config.toml
num_hidden_layers = 16
head_dim = 32
positions = "rope"
rope_theta = 10000.0
init_std_qkv = 0.0312
init_std_up = 0.0312
optimizer = "adamw"
max_grad_norm = 1.0
doc_mask = true
Each number is 128 + 24 x the weight over its row's rms, rounded and kept within 0 to 255. Layers, rows and columns count from 0. Numbers have three digits each. The size before them is the row's rms in percent of the matrix's.

# k: layer 5 attention key, 192x256, rms 0.0901, rows 59-79, columns 128-255
# q: layer 5 attention query, 192x256, rms 0.0916, rows 60-79, columns 128-255
# v: layer 5 attention value, 192x256, rms 0.0811, rows 32-63, columns 128-255
# o: layer 5 attention output (transposed), 192x256, rms 0.0817, rows 32-63, columns 128-255
k59 140:183114139108105100117111179093147125147133171150123117143137124164164146166162128119149123136107149122112133158119151120126095162135097121161133163130165098113129121147142151157168117120140085121122128154119109103134180144071149172160100133156127163145113129165103188142161153133139139127167162116113122128161141152135133106134107123124157163135115138110117134102099117111132135143138
q60 104:164121126151096077138093124121130126151127141172128166142140129121095128167122150117126145116112125129157119152125119149182145187150129082160134134074131122160104078140157120183190161121160153151125085137152141095136109159102130163139121120131096117093111103136089123158137141116123160123112133137160117147130105098104121131162121126108161152162090112148137107138096107101153122117144
k60 093:156134162169151096106136147145149130110124133177146114109066057127128155110118115122103127139131127138125115160107134156136106130144155088125131130148087143139092114147142127168174152126129125213134123090148147133143120126120128116146148110182127158105120113099135113141113138133133121122117129116124122137101118110124138122133132177121131150133115071112094159141141112160178132134112
q61 103:136126133131127109130102122135089115138175129153095135102145171134127136109148164177094138142138172099128135145118160093107157160139134104099097133149137114170133136165109179093136119160145118148148142151130128099143172145134128119122127127159106161093160106169153145127133152181137086131113111147105151157164130138111108132149101138107151117121183112155120122112136097101124131089147
k61 109:118134106181120154147093122163148157087148153162124122120130191115138140155140119109143132194148100109121152095171095086113140137122142159118134186097125110097172136134126114160120119101183130117108156153170102134142128139138157105129097145140162130125096168166148098153171149131109112113100080162160117101136100142141111077140133091136105184125154141123165141131113142136134111129121
q62 096:144116164120110186097156101110123096133162158108155104093132187115132159138138104163119127155129163123130140102147143084125104130124146155115113127143144117136090113155099180114140151190126145099100162068132099095133152100111130096109115163108125118154109110124179123142136139140088120128111099133105172136137127141102154102147102136141119130114139105154103142113108117083121119138103
k62 099:139115098076096113130099144103116128115168152128107123100116210132100078138129136141085132102109110133101145136125134125136087127135109177148128175082136145119104134136123154162114130149135124105114125210160106132197152172131132150123150165151146186123121136144127139138127187111142105113121115134132145119126128137121111135163135147104114145092161121140138102145126131093130109155148
q63 103:123168118144104099127157123108155102141117132120128121150137063117161112088101151114158134114076117148123099155120108152136087120158146140144139118141143085155123153122127069130138128146107146129171108147114116109118107150140121121148164136094100152163124127132094120137132157120124158179152136115184134166131137118111082144181136118161132141097082105083146138135114108123157113127098
k63 093:077148120131174130133104075125173141139102108123156107166126075103094125098081123154119122105125124149170120128158121136158139081088136135091142079125130162146147129124130097102082160090154133145129133140118172134136095100148103108129139105117141089120146127116150112135106092137173111160094144099138154168073125135140085110128149141139134100133097096142128135130143102124132156162110
v32 078:105105101115129113169085130122124156123092077136138137126112128150112179113106120104096095112151115153128139116099102105175129128112128121138111140136109175102083137123113142160122116098127147121136092092120143129176106121133121133141165114121086100150175142107135104130128143131158107104128133086170085155072116084144160118140116126129126144136167105104179111134143084102084154135141
o32 087:113119124074137101111132092133129121134157119116146135102109155141072111153125099124108121116179113111123157174122151144172155147107149107109120147135125156093114100126147127161143138106150138141120107146114152116145118130134153144140118103151094124114128133115159108131122098137126132096110121148152133115100125056155160152122114131130105151117164121113142124137141113118093182079167
v33 103:144157106091137159112145130098125098140130137136146160166178132130135115140119174067134136123153167071165123129105120102147113158127155106135143181106131104107152141085097107121131129118178163107154120127095137128160140130166095122125150156086080165108096159152137136127070178138155110134165128156159121099160142098163151104104104094147098145102131164125125131130125124159080141098129
o33 102:092175127146113151106118107135124121136111124142145100113112074107152102087148109146149142174124159111132092145132124198141119100122089133141146077139141147121140128103148117174173131134143111107149123126111092149144123135149112136129148132128151142147141143149122073173138103081120168152125130132174116135128128127103125133111142117154142120136167165101156089153151118113122165129157
v34 079:094106115146112138134092119137116148077118139136119105105120117138138113105132089087064095125171101140120145096128081128167142081156128127105125154120122153122087094141132136178155118094135121145108115113115112130155134100142139109133136092135142148103172163115123107099180090114131084113070125096158145122107119099133173156142110141115133121104137098076143118114156126128058138114098
o34 084:133112105113139088146120104147136133131153116106139136126115182144105124141158140125087144124164101114129145159108154111179173171104145104108140131141122168081127108147153116129150136109176149138133094116168138095150123140136149143168092089146092112111122116145157198106088127134133125103104094136152109106112121067141153136165100155106096159141161140127127107130115140102129151111183
v35 099:171078074098146107160127108127105153134146089145131152138133122134107114136118100090144143111128104139127111174185125132145116093125133127113117161149127144124072108124115103161133124146117161112127141126129142150168099133121154121131147136127096149121103127110118129115140115152156142155114112143202103152097104067122086125184165128125178174116139121124173141150127141121129128133150
o35 100:134119148121126147122112153098170125132125128100132136096129124095133156135135098121114111119162139165135112162108155180137150145146117099144097134179071180112111090133116177160063151114082135096137086112083061158138112136121116148127140096149126111125121123083115107085114075132114151116107117133114152109105092142164155124097111118104098150085092147137108116113100110100104121112130
v36 091:156128106136166099124179124143144153168151104116107170126115132144115164128116178169161141147125127127132129130158152136104101114124182115135169169094133108095191090159127130117154117105133133117116172162123117123103148139117140142123103113123128141127092124181125145119109118090137106144097116161110123088158126150130095102135145209162136119123121175114154156117124152127156093106132
o36 087:122156137186117162128118112151116123115102119104174116133140063124156129118135159102155158161094122105114130114141113152085114104123124143128124122141138093146121147106076098101069136144114094112113115090110104106135128139153114133116128108146125135168137119111101175128132116117130171157133114119116109140142097168123087113086156081092146127133105132158166135136156118118141142150111
v37 082:167139159115123152086156130136128104120144164133105144141146110115139077109127131133154173137068169137114130161163152150115106165143092125149102129139140101126136148117146143077118161148105112088147142165118101151099163131119129104147113145114132118113112117145111124134123120125115181175166140161065184111166107161106109081115115104119132123146101140180101167140113127132167087147146
o37 089:136112142147113130140110173110161122170103164150110089135146095154162149105111112140157106113099154146139094109119106120069097104160130128166125114137133106188145155137126132108107098143071123114129159149105123157109151114093100101113167180124158138132112129126112129138154146136129119139140159117129141150149139172117096132125131137169128112120089131139119133116113129120143072141102
v38 106:180135136142159120139110099094154112151133110133082143130165153141171143133138141155127107110092172118144118122131126158140117122113149137108183116158123123173171161105112119110053121128109162138141088117131155149093117169143137134110148175121096105120139137119133122137126135141155137129182131124151101147093118153145095170096109081090152146135119072166184118113107149104191117174105
o38 104:108130153104099149161146155101114095132134173152155123109109141112113131166133125114180102081101107139159161116131150141100119087152134146130146120138102100131116144152109146139117108139101101131093169158097105115160097121154130169134122143080155130130130127113125083117138116140126153139121177116124145117095114147143156120104139131105151097133162169108125107109115111179114167163102
v39 090:158149173110095150109163133147131101110141175107134128114110107120137084094112135157129177122085133133102145163140143167104126169118118144134105137143147063142146151154110108119125132174087151106109157166119137132088167169142148108126093159127113122117106101154111134168137128115109182172136129168105153129184105160082146117153119139136144103141100155170102150128096122119174083128122
o39 097:133112120159119145126111156099143126157106146138096107135141085133182168096120123127143114106098150152153097117127109135074099103168109141159112108150114119167149134132134107114092105142091111122128147137114116159110145123110103102115173165104164123152111135130117139106117125137139120155130147107105133155147143179120087130111134121153151111140081132152103140108121136125139067151105
v40 102:134169135122164123126144120141132151098134160168106129159115110112141099103123096101145147170120101074146102156165090119103133156132120107158084179126126163069193139132133163146157153118152130126171180153109144141140148110144108132164133128110108165114137151161128143146068157107106115152088114147128146115142126093132151064148145118123097150103148131119140123169085118137102152068120
o40 097:095164123140130142113120110138161136175132113140170075106110081136148118080107151149129136158111155106122108146103126128106099165114159123145139100154160138145119121133153109160106130123149116113139106132119096125121125157165096146119165096127085109131153123120110145149141109115112175134131087135152120106150134159114128141090133120135090120115113154150131130131133122080135165127157
v41 090:143116143143150177116167144118129129164108114116130181153154128123119160131122158146183133132098149164132119141144148123113120130127138130139145091151124120121145114124136138072123183114141116119131157132122107111075115121094098123120131160116121071124106109120123143151099121118114149116164147112077073139121111135137054098114162140126136150163128153170177145129124117143157112168143
o41 091:141136152129136143139137155146096117141106127121138117137143110138115106125104120144183084106073160126105142094139110099072088104124139122147106135095143076173124146099088146108089125169097111114126159144085125129098122131123107118060143150105136156151130134097092096134164162137122139142140155126137144142137118169110120112123163110150129114098099083100151140121148129147140073120090
v42 089:116136172154113147152090117130109158093109137161153126106122136123145125132134120125104129142097162127147128087121072115160160107145137162093181075118132115149130182145132136135100104096129159144128087128123099134102128137123119118099128167139165132096189156124149133179142145103130084122165153114136148151135121128143119167153083131127084125111136136113171078094137140139108141138075
o42 089:099097094125147097151140162128088125155134137157098144151108176172128109096174119136130111122092114108124133131168168106139128140099163134108081141130121111134144125163155121141182118107131132117125158155161155100164119099136109136147106150064112142113127125129143076144153157132140121120156149131153122123169169124096139127153152144138110111151143110109146123132160148157112114119195
v43 083:078098093138151154158110111105095154118104115149145153108117122121135148129140106087091074129180113119140121105137064098152142120130144108104120153107114185131119103116141143153137113118171119151143100105081122125146106110130094126119147087110132153096160183140130134123123111152145085070097139122175134134102115104143153137107104137106121131114151109090155110105143150145072146082104
o43 090:140149121099141098149120133155120108145149108121167148145139179116083094153162140129104145142145106103131139142113156105201157160102133123106126126126131154072126108125144132140162131120169160119132105123149125117151124149143166150154096105131103127117125114118142195125124136119133162121122112144165112100114122072117170122158122143099114153123159140118146107133125150110142176112158
v44 094:104092143103089124124107148109132090163108108102170078128124141137127097112109149113134140128127114188102152123120184089134145151128110168143108070098153106153025071121147110133134141120110126109097104128141134080142134104105121088129096181117144117125153107105131120149136143129097142136117142105123139160156154148127144097152110135115121146130105129129094152107149093150109123163142
o44 087:111109117140155095075134109125139143110131121134088114113132159134098136110112095147100121119168134150100125129132107154132137135133115075140089147128082162177163109130127146133154131120141155137157115130134144157123108088097126092110152156135148136143127148127138067109140159148132078095127119128143152169132160085124113160173125158180096129105126082108128153131135120132100048082142
v45 085:160112098150116117126134090156087144136123100141104126094115149140123171120150127120095127103186097105164108119130112119146083056137161094115157166137125154107138128120111122151141122158124156143163071132120118130143101132158154148129162100109139128152142144099114125088121096135165131113113108149208103102097114087119135159140145143134132129126150121084150108124169158096128134115137
o45 084:144097130112108140144121145097107122097151130116161160131111136108122128151128118100108150130148090142146161134105152139168156152125113113114135145140117155052100128127113114126125123120143139124114123091138114115156136159136133160168093080131101129108126122141119201124117105128122158131111122135120123086109087116160155135107106098075166153103115178137133093136094136125118181139140
v46 092:164151136133115101151109123151125127148096122125156110116129086145121138162125098144122130096148117125112123123132070160112128102121119142092173149127119094123086148143130106121118114096152167157097105147096082123101102147119184118121133139140149093117095118110131125133154067153159174149181136126135124115116061108137101145120113103133208142147120107151130141140132123120149119174126
o46 097:151083103101143095178083135114093132134126146112086156121152120137113147150192107143138087103135128142098166175132136158132165140149133108138086099145109122108119128143105156138105109169083150088085154125083099144119089136095121112147137167129141143120118149110114126104125114106130133142128174154103142118084085144139137092123129128098137154104092126116121125127122165109136083116074
v47 098:145125165097125150068138122108108089148152131131129156164161153133143066121152193039128137119119153158121102105124150107131122173100140139148129150073140159168085118073136142122104127137102139133159154114155127155137148144139134121120135112085144131114161114132129127067106166134129111150168129128135135119149145114092117118121084104154110109128126138183124136120164154117140141121155
o47 093:108145164146116128131131136093159097149136153158141068142146121117149120151108132122128102151132118160145092138131100166116135105133093138131186101142164113159124143131103138107165138105080130137110101128150118158130153130070165139119113173164178137112115135152126149165155129149145123119088174112156123134158149130105102166147121127168115112141174143094123123115112099120143119141139
v48 096:129089134119100154143155109120068151101101119130151098113069145128118106143128132110130110134117100144119103128114121123146130099145086108126126108195126142176081132124131106130121133166085120151122117112124130174135109077103136126142139118121146112130100117090130116131145102174133134121153146104172122173099112115086164136178118095137134135172129133156137120136170148151107140101116
o48 100:148081134089130127127125171088155116143141109150118138139149173101124138109136089130092086092132123138126096146117116124184144157148121111118084142130089135113126109120132152185141142104110168133127110109117142142132141123081124130130126138099116155109137120076128137082146139144132116121119135153129151136129139096139170136152116157136131143087090109109097135091091161094119120128124
v49 101:167144155136106111102101138122140105137126125137113133176204132118120121112125139162135129109124167138141122113174176116110131164128102165145116183096140137135129084130131139148118127148137134115122182130141144098113146171109116103124110112103127162124181108169118123116176158128114091171102136112114158176164187147116116105157082178109120129133113103176175141111119097113084135145156
o49 099:097140126165074106146181125123140117179145135114154059101101113133123120138114160128142115138141107124136129155134157147075148137123160134122163162132157142135122101133116132081116131094129076148124112167137119117171123106138136117108165097181154128159127112139128129147154100149146146110117129119175101129114121092118091132113112144114080087136136135101139178151164084128135125106150
v50 081:151154177120120123090095140121125079161133127130131147147172132123130058104135131106107123113142160136140131117116153116148130236113132113125122150103120119172080162112149133127102117184102115101088120103163148102140150132144102124138110109099083111134156115139128120100136143113122155137132122135123184122145127106108211090130092122097132133139131106162085168113108161125134116102150
o50 079:146132131153117117114111143098139083173145140147103070109125121101122160129115142137127133105131142146168142137112112157108127103145102118149160104175117173133135104119124102116130155132137116155112124136130132180147125122080155087150179181164189102127116140142143162153122125153136139147091149126171160139143157094107080152150124136165147122142133151143120147117098075128146119172124
v51 086:106125129140090147123067106096113097156106141119136122100171117124115171119137159148140119139112114164112109127133183134100125179178095143153134111152110119174123128132162140113124142180099119113130131141125121078096114150101133110141145190119143080162128120088105136153136087141150148151103115118115110185103147154103125113098123132136129141136126140170187121125127101151117121135142
o51 086:167087152132111123126155126109102134132116088136119106130111122090096102127099128131148091076131120164117151135107135110131150120154109113111142153095082132103110101088111139066121130146122117169151154163122137147126130117095096090091178142131136124153136108096136132110145166174128130142145137107126142169136131101116142115141131138100135112108093060095113154141129127145107108101098
v52 093:139138130124123104137086161118176142126129126146086149148145135125135162117100140114178121135098150129123122133137130119117125173098152161145100119165116112115152145101142115120074131106100143111152155122135129110137125154140128147140134135119088108183140104114122105129142184082110109138162137078123096103121136130166097125120093096123119158089153097144132117120103095106149129118137
o52 088:082138142110125151123179095139140126128129125134139106105103114141137135128087113122141131134145146126173128147152140089113099115110180160117163144109113091143133137146161125136122134091095108142134136172117171142120115111128129141131136120132121111126125149125160038162112099157093124125151130125108143106114139138187133126096129134154105102130172120121149153134151076155094169123159
v53 091:085138149145126153137124103147114116145128126116168169128114128125133150153130143138153131133149126165127127105146112149126123166106123111091189085134133066123154175144148139121121168132144115118146073136144130125095132144125123138108118136126131056125128132132127139158129163128178181135200142150128116119101077133107124150093098112102142139185117132156149081114132149146157105154107
o53 095:163120120129111096155122175119066090173117128151085130127140127160143088154139116126161101094081127115110192130154118127121110103132122159165110113121141103122122126108128111113116098167085141122099152114113127109117150133112132122103140178089136125131110141114130094128157172134157155139145157119131141161133139167092110119143152111119182133119106103121138116121154157149170108155105
v54 083:095122122121105110131130141123111160133109099141161118068121114125129192153125171076149109126128117130176099125166128119143123075110117126111157094137112103100117136155139153150136137070167151151131063145110108131138135146098150109140165120157105067114117119072132120081125088099102159112121138117175109101169086111160150125104127155139142132165118166119102124122129091145124131110105
o54 084:117107095113146124121124156139117148089137110085103132110135127145105111111133071129087134121138141135106151121101124121169113140095154077119093130143078161088109118142113134143119136163163125069147144149138136121124102121147099133143081123103101119089145157135151167118111166100118166120134090135118132092088130127166146111156151099119131157050107107110149123146186159099133095118146
v55 094:167122099106127123111050126147154074144123109117093119155166132136112092133122124138115137097138122105135128151094171106128128143136110128147124125093134129100160180106110116107119133172121116093121153116115156155157106118145095117120136135132118162187111113164126135147091170140176126151176112149156111109105171101136125119114155138137106130120135130093121145159124136118137177124172
o55 093:114135142142131143093153071115122174075112158153115138118087082115105125140101141149155173149124130130126139134136112211113132122124087107128166115105154152157110128097142088117164134123164113191151116123135107135139124100158119100122148114159141123124126127164113044194133131122142094138112153118137146143143119127117105141107108108137155114165163154137139139169119105183107150108151
v56 107:111139124138155190124127105141054157100151144129113178128076094131119136133151061088108140138152107108115139130167044146144117117130134111104135134095135202088169157142163157127159136139172119131142121115127090144133134118139144120119113084116158116104127163165148146141101098134144118120116124184104158103106079101094134136140140087127129114146146117108114110145136159110129144111083
o56 104:182140115107142078185088165159142103175127134144135143159155140178144099150156169136159134145084130106135142137127136098127118159109134127150109106118166142103120152120118102123108109134108133102115124098134088116106154171128134141161107153117117135089118119121135179118133149137145165137145140132146121105157105152130132133113112107095129139138130150161158082117113164110173130139131
v57 093:110117142147120149111129091101086128137143115115135123185155139143093153137143094169102127108130105133091152093112155128111116148160125111138106102122144168140172092128111126118142132174139097098128113082110181125099136109137091119116118104121136167138130136143112124119112135183162163113106112128086127175095136156099132180133149134140143132128132142141116140140127171136132145144104
o57 094:204150174121101138159148139127131124153115106114116144155149165085122110189112170154164124120124128128138120072121130118122156114139075124154152140118147138113116107105127137080140135152107128149160118119149117141106183170141150129065139126163147126138130096135116172109143149142145088122126104083152104149166106139083125120135094139121166118167139157151124142116070140145140127141075
v58 103:135121094158101116111157096105138123144147130114119143111147140138116164127146137098099118113148113094141102127125185127119108148134152090142107172127119126165149090124118125124128123155124140119150092127145131121162142164151132149116142122128152152155103141096121144035149096122121132108049103134146102110104148156097149165104135160166124117128126149127109155120134145114125083125121
o58 099:142127167164094162123134128106130119112124118098160134146141138079147136155111142112094153136140121144167111106087121132161156099140084161127185107118107131081103137127112141091128132125141121129152118116145129140133144163131155136132102100163140115139134114163142229110099118128118133125113099109106109107129107140134134123135111141068147128141120167111114111123083111126123165166093
v59 096:142086169127166109134091070106098173154135139140076120146149153127136130126143121106153146132085128143067104124106111123121132080150142116138139074135124173144141078116125132145108136154113110134127124124168133160140109128143129123127118131118130098123153102129149122097146109125106111162103126120148090112099118093116121133147124070105144127127144134149141094134102189133141116121072
o59 095:112150186104135127114120137103145096136147108145118107147124181126137120143106152121113098091132153157149136113097154133112175122128122091171155119155093144141145149142096127119100174108064123122132112110140099114112131158114138151122105179114094093099146100095144150110143175163126093119100130091119127128149134194138160158113125151143103129114133149106109105102105105124118115190122
v60 097:135117153112154173119115163150133133125124141115114182167105105131128109101152078131150149139101153157075132152156114117130115154134124160140102084087127161125141131166135135108108144126113116117120183144152087120101125098124116120091071102120173152139137115158128143166113092093084120126119144133080134125127115135109026126154175123130118149104133128151117133154102153127140137122117
o60 096:153141157131160132142138129150135128165128141137118128169165139183145129138112167148166129154080144125145114107151118079047098133103155141155114127105142105173156144125100125060102147129079137136136154137130129150087126130099125101110111157123134102120104117124096116170134154149124105137151164121116138109190136174093116128115118137136097107138125117126146157115121128151135074129120
v61 101:133105084133126119162099142152114159104145139132131134124065108129123094144126093148106150140138079130101163166130106144105148078099139130130129152113129127119130144143114076144165101149107132164078177121140078169144115115149139146116110106153156158168068125170136121194169155133145125127124130127136153111103129155134095139146166097176117117089117161099100130143143156136161155108145
o61 098:135126099130171127142111123133162155096095141128107184158164096132180161113163144107103161170132114109122106154183135127131140163134140165077108119100125102104152142117178111157125109090127136149146100078117120118110114116118144143179115138132127130104100140113114085105105090150121105140171145119065120103146120111157135114103115117095144146174140096150134115128120150130141130121129
v62 089:169147165119124107126147122142166113141151149110100105122106124115128094121119122140163176107080155113104134159123141155114109114126142143132125103142143091126160163156091106098094127131092147128129133166156132126115141163122151135111095137163132126179085097121141139152127151119103161179171119147117130094169111167109075155157170110153159126135111128141086144148103155099201093164129
o62 094:118119130136123166108122140090133133104120155146091128129134094128174163112116123119158127132096143156151114112150114132078106103144121152156130129143102097172136163142127124119096117145077104126123158126126117145088121124121101118130149165104163127137127128137118080131127119129118095142140159112072150140150115205141100126094136110149151101144098147156112140116111105147115091159096
v63 095:115140147100141136143188133156137154127137155113146132112071117116133097136138091097167147147090131150113124173134076168118137129126129153123158126157133094128131153141122111111137135132118153144121124148137093130115111132133172128127124141165123083100088125100143133153100147134113161131166129133097141090149079140130140085121159109140151141160107132139073126122114122132189087124107
o63 098:127103121126146123126083175106137104150114145161094140143157112152170152088148091122123104110101149134136105137124109117126087125154141150151072102129101099165159157135135138170108105147085142093113146125087116156090128120099107124144145185084131140128124152104140089096132147134125125146150160133090170154132152181138115125129170133141149134122086116139116113102133151104141089145094
q64 086:164126173040102121121137126071141102140130142125140138112132132145071137139088094170122102146127145184124172118112147118094111180132136133138124152127146098158108107106122141164124112164109143076132118147157109105136113109110107149107147149095114137140124102117123100145169110106096139170139130110106122134138139135126096117092126122176125151135145090133125189116119145133117161170145
k64 085:098164109120139155139119138102084124105095084102139143132128157116145139137149128109118142114132129121092125087125113127168144135111165140116077100124137130129178152116104142074105111126113110100149143095112122179164122110138085098098138091109124099132146129135120134124121113070139146094142103168132148104137144091148119145112180096123151116095156138126157109114138127158135111139098
q65 090:156163095139131112128082123078152070147115171127116179134160113123127190153130085158109110112111142129137150139139105170070135162138102138135132137130109118104122114147142143190117137099139124147161104175142126103067125165129123153191142136105162137130110113143150123162102128148153095130154123120105106169145133147141108122140119117115135126128116151132102101138088130108153117167112
k65 083:126160086158140150127132135108103124134105088129151162103147140092126136129134124137088138118150108125123146091136117103163136134089170126126076113106124125130175167152154146097118112127132130122116099110129098174143115089127110080111137107140104118113160109126103113147152071101156112102086099136153137144118118091121127134110149131117103108123145075111138111129141104149122133127109
q66 102:159151135127094116135125095113136097146152141123091109165156142135144094146122114092128108158081156148152200173147128141106088176113088143126141131103159123094102128152149098169144087122118172091128134152111132069086146128128151129137132136185134131121100098151130128151119092140101147148128132161104127140172129165115147127130120125161160118140122145132140101145108108079094149179140
k66 093:103189107155133113147094137111142103167143113100162173144102155156103115158128138124137111143132141075101173095153142167157136151109143098126113102106147099152162138129128142124128111091111072125114100120146147110134146116089132164178156110101126121149144125142087125143195144142140123122103151150164116151110147134070126153108113099098126135145170114071155118108140091156162169107183
q67 083:128161152120145091151145110152151171147181127149111115111123129119119096105091154131150120118162127090128138116168122106103148116131128134096076111103135144163136147117080100093145118135106134119133170063119117169167129132137147106129132134112131151120083126128120129117133134107153112147140099123141146084100131135128188146141148146087132107096140109085131155158179121152115150143103
k67 087:162155164086122153109132137152143119172149138137120106108142152118114121098113108115126179123114136168124093198123125099145117131090120161137133144146175143150125132156121154115139165161137157083142107125086114149139126181129157104141160205122142133141147114085141123106126119149098141140157120119118156110139123109128141106121113148109162149115113142223110132130124100114138108146117
q68 084:137100147120113145097142109111099112137090140121148110155108120151118124151139084107120102187095137126115123108170123171133097141158138089130173165125141143108132108116129165094156086137143103124115176175126097128166148135074120142121148125138103081175136169113148132169170120140076148126125133163142141150168082105130104113110138147181139168122153108140104156072086117120131104135134
k68 082:172128134110132128119112145096146114161163184147121100162109172159152129143152101116126131131113173106111138148107173120176110134131127158135154139113160112138109140118128156144183118112117073118092096158132113105127176156073170152145115156155131167133106105154127174126161129125109131144150157115100137149141125136129112146135104120087179124121126113099137104104119113115100154133181
q69 079:098111129126134106110166115164101159121102097123151122091113098119107116106105145106121108155141089148108130116149136166142134115115168149109133122129160138109122152118092146116157139137139132092119135059129111166124109122145106113124144120159159116134136149111095126113164182125153132115115135113146112168112143128116160105138101134147152115103128101099133175176167127129098139088118
k69 086:082130114155149182111132117121108111145121100137131127115178098105085099088153136142144118142138119128092126069169115140119141116128128073122118106127121140164155124164166148133088126165114118139114129123141134126098126073133075106127116097098136117094181121124126101134135105137151108133113128150141139169098162121095159123140116111123090118119122101122134140144151126167173130113100
q70 093:140133146119104146094148120109109099153134137142118110169132171183126118176114118128135111137098158123147150119116123112102111129148111140140186156117173127112083098126098121141081096108159157124117162195148134110140126132121140186095115192101121113134127127132108137160140115168120140138166145151124140115155129140129129095103171157164106173135152130149146149104101130120099166130128
k70 082:148143174114118128131129165103139107154139175121122150164105137172158106127125108138130117120094146106102168136123147162129106155109095149124152155113154107125136137122115153120166080103144099097119120188140136126149146182121141193173132158155122166109118098151122133139147144164110118149139165115118128118167131168133106134139110136082152138115121121103138111111136131109152144128148
q71 096:143128087149130125182112155108122124114206140138125174108137151088134124103105166111112130133137116163128178124101116108127157137106106121120115134132127135161118140123109123172112122124124115122146087105131159102095092144161101123100088117136126187089131127204091091106109117096124121126097131136112094129139170155141105104164104114095107102093124117115154115157124144151105165131096
k71 084:146114096154131134149124126104098098107123103128132144127129099088134137139141123123083120129113098124145122153155134171099137113162120155138119132108084155122107126142160072147121116125137174129117150115133152158122102145165114121076155095112146122204077152145089102111115140121137137132161079114114113135147123134117118114164172133165108125117153113148142096138127122083127092126087
q72 086:114129115122123154092146149145126120139103144133158096173107164114092137152132148148155102105121144143150082147121129122135143098113150106123178105166135136106131139182116162126109122139145141162154138165128107131117149123159134130083110169122121094161126165071171130169098139121133126151174138119146150109124118125159105150134171168129112123137142209143115127127150076145101126089133
k72 098:095141137133132114102125134092122110161108168118109154153138179116091150209113110139143102135081102131121132119145132134138152092117145120131159147129155106176143138177075229111120144141172124072173127151131143145111155124137133156114126170126083099125143128135168122116119154147112088153174109133124135132187131134141149126176107149125113080133149140116136090089119133138130148129109
q73 076:144143133131135125153120133111144094133149126083140105162133159117151162158111119173078135058133170136187110157107092091129115112155131147129152110109098149126111130123167103163111164110126155120123127141139124094138111144140123127161128149096132114082101121153161124099064111157108102157130120125114156111121148142186131145186150168150124130159131156112123081093125095118132169168146
k73 081:126100172081124114109147140126142158091126151136099095127128137175140146143135104148128114118124134152146152159119118118111109131163084148127141152126140131159121101084105144134142151128159176117131151165126143127127134146137146140136125124173145134118119169163149147152136133145142150128142158099126117107111119165177131114166146149120147130143094162113113129114109133120128110126179
q74 094:142085124101094097136127076132134093073175126132119133079137095102143155122113079155155110152137150137139124114154132127117137134136137143133088143115120059162129102145173099183167117161067134148103094116133187143116120132113124144149137141178106150092126132146096100124130155105114146128151120122126114160124150113131090095119078109137129105124130067103147128124105159158151122107164
k74 097:133082087120132122113166115153154130052149115131129124095114086122159129098142128128132122146117138080150127100100124145095120130141126109120096122127112112098115100113151084143137121096122138139127131147143166121104110137122137114153141046148134148172133167088115126113134143125141194087076121156164116137106112143139098106132154089174138137120081106100134158144149136116105102116114
q75 076:115127158129111136120164072133156121130127153110111098163167165134105114146150114109115089131110147162165139122149140147127143178132142138115131121162101157145104085150137123164146117126124142141104110172124122074108135112154135106101138150137116138146106121147183097159098127139089134108100083142145112181132165145129101095130129156181107119128187126115126119134123148093059140171115
k75 127:152119157111106107087154148085152144146125148126120122153133137162162157165139104139130108150071150130158138139137138134089075131178096121150105154104132110112112093141118136131152119104119143137112137160153167121133148144100171168142129125145115138156118130148128148104147157166116128144155142105123115169161115159155122126173102142167163134171115139072135141119114130088147120116142
q76 093:163130116122100100142107116131104057119135077127172119104127124131138124147075138121175116185146121106136129104160107137115136120116119112141143124088133112144154129160168120137110116103083130147121161098112114117129106139085122161168157141138095159082109081133115109145114130140126119123162094150102102180135119078122135128169128159127110132124132104152121101128094076168185167147151
k76 094:088094124133130139122146184147136117088104120156119134120106116141168109093119138098179104108132137133095140065097123159116129132116126115107143130102113113149088122136156130130146120139098144147158158134162148129126126151137160126151116092202159118157141156112169112108134119132151182117120128153124117120135095153100077153129144123177198141139138156097102146140137133115129104136142
q77 076:132096120132128129138139123131139201080141158153123167142106100123172087067136101117083150128131139134100119160122143128148111105130131135122088159122127092160131118084127114133150098115128105154110108113130207194131103146112125110181110082155133131148128116145107151066123114113109133132096194099103118122125113112112137116121081085123133095111091128086142132133127191135147066090127
k77 076:159146122163164137133129063150130114127147103112138138115118128080108101116150127132081156150174109097155102200161136094153119106084131131099118110143145132122157142119136082107126125136147135132103096095106106152128124106135129118093130154088129130106094133122115146158110110119139171091127114131146129108129138106102138121104128096096127149139116120172147111154145123119123161126136
q78 110:140137134152137132145130058136156113133131108081162083155148157108117154157157135157119080164155109099147133105139128107082127140110147064123119129141111135152148083148132156118151119144128126093113134101141124095124139130123078125106124119143098138107122138122185109139144117125116127109146056187121111158123141141122141138129133129159134095134152128144122109129134088109135135139126
k78 090:141096170103112146108120131081123138120128154148114150144135139120135169164148134137146107153101139171126163128130123127096108157175083107141146171125126082144115102142088153136145125136105179102126109132162160092107135140122138133101125127180136144143135123162135138089165116137106117128131125142081109176160134168123123097157108160178149155166117163135141132114095131080155078103147
q79 107:147131077102130108127145156119094148140167132145115175112125134131140131099131143128127167105151130104128130137156112093178125118095144147121122143071175117127103189105146108150142147129125102134140131102129149138141146108112155133125133106080150137113131097157086131134128118099136121134115145120139126098107131089156179149139129134082146141109086113116127124135114137120138148106129
k79 104:141126091111132121150123108141128106109137110139121101093107130118106099100128123127108141101129100089133119148129117109152139089100145118110119105130106176116106148120142088134109133124142109149099145159121116118155101105140091102136142082093167130137114115091099101126144126110132169137106139160199144095106128084096136117092145113096104094077153099134112115141144136155157148096109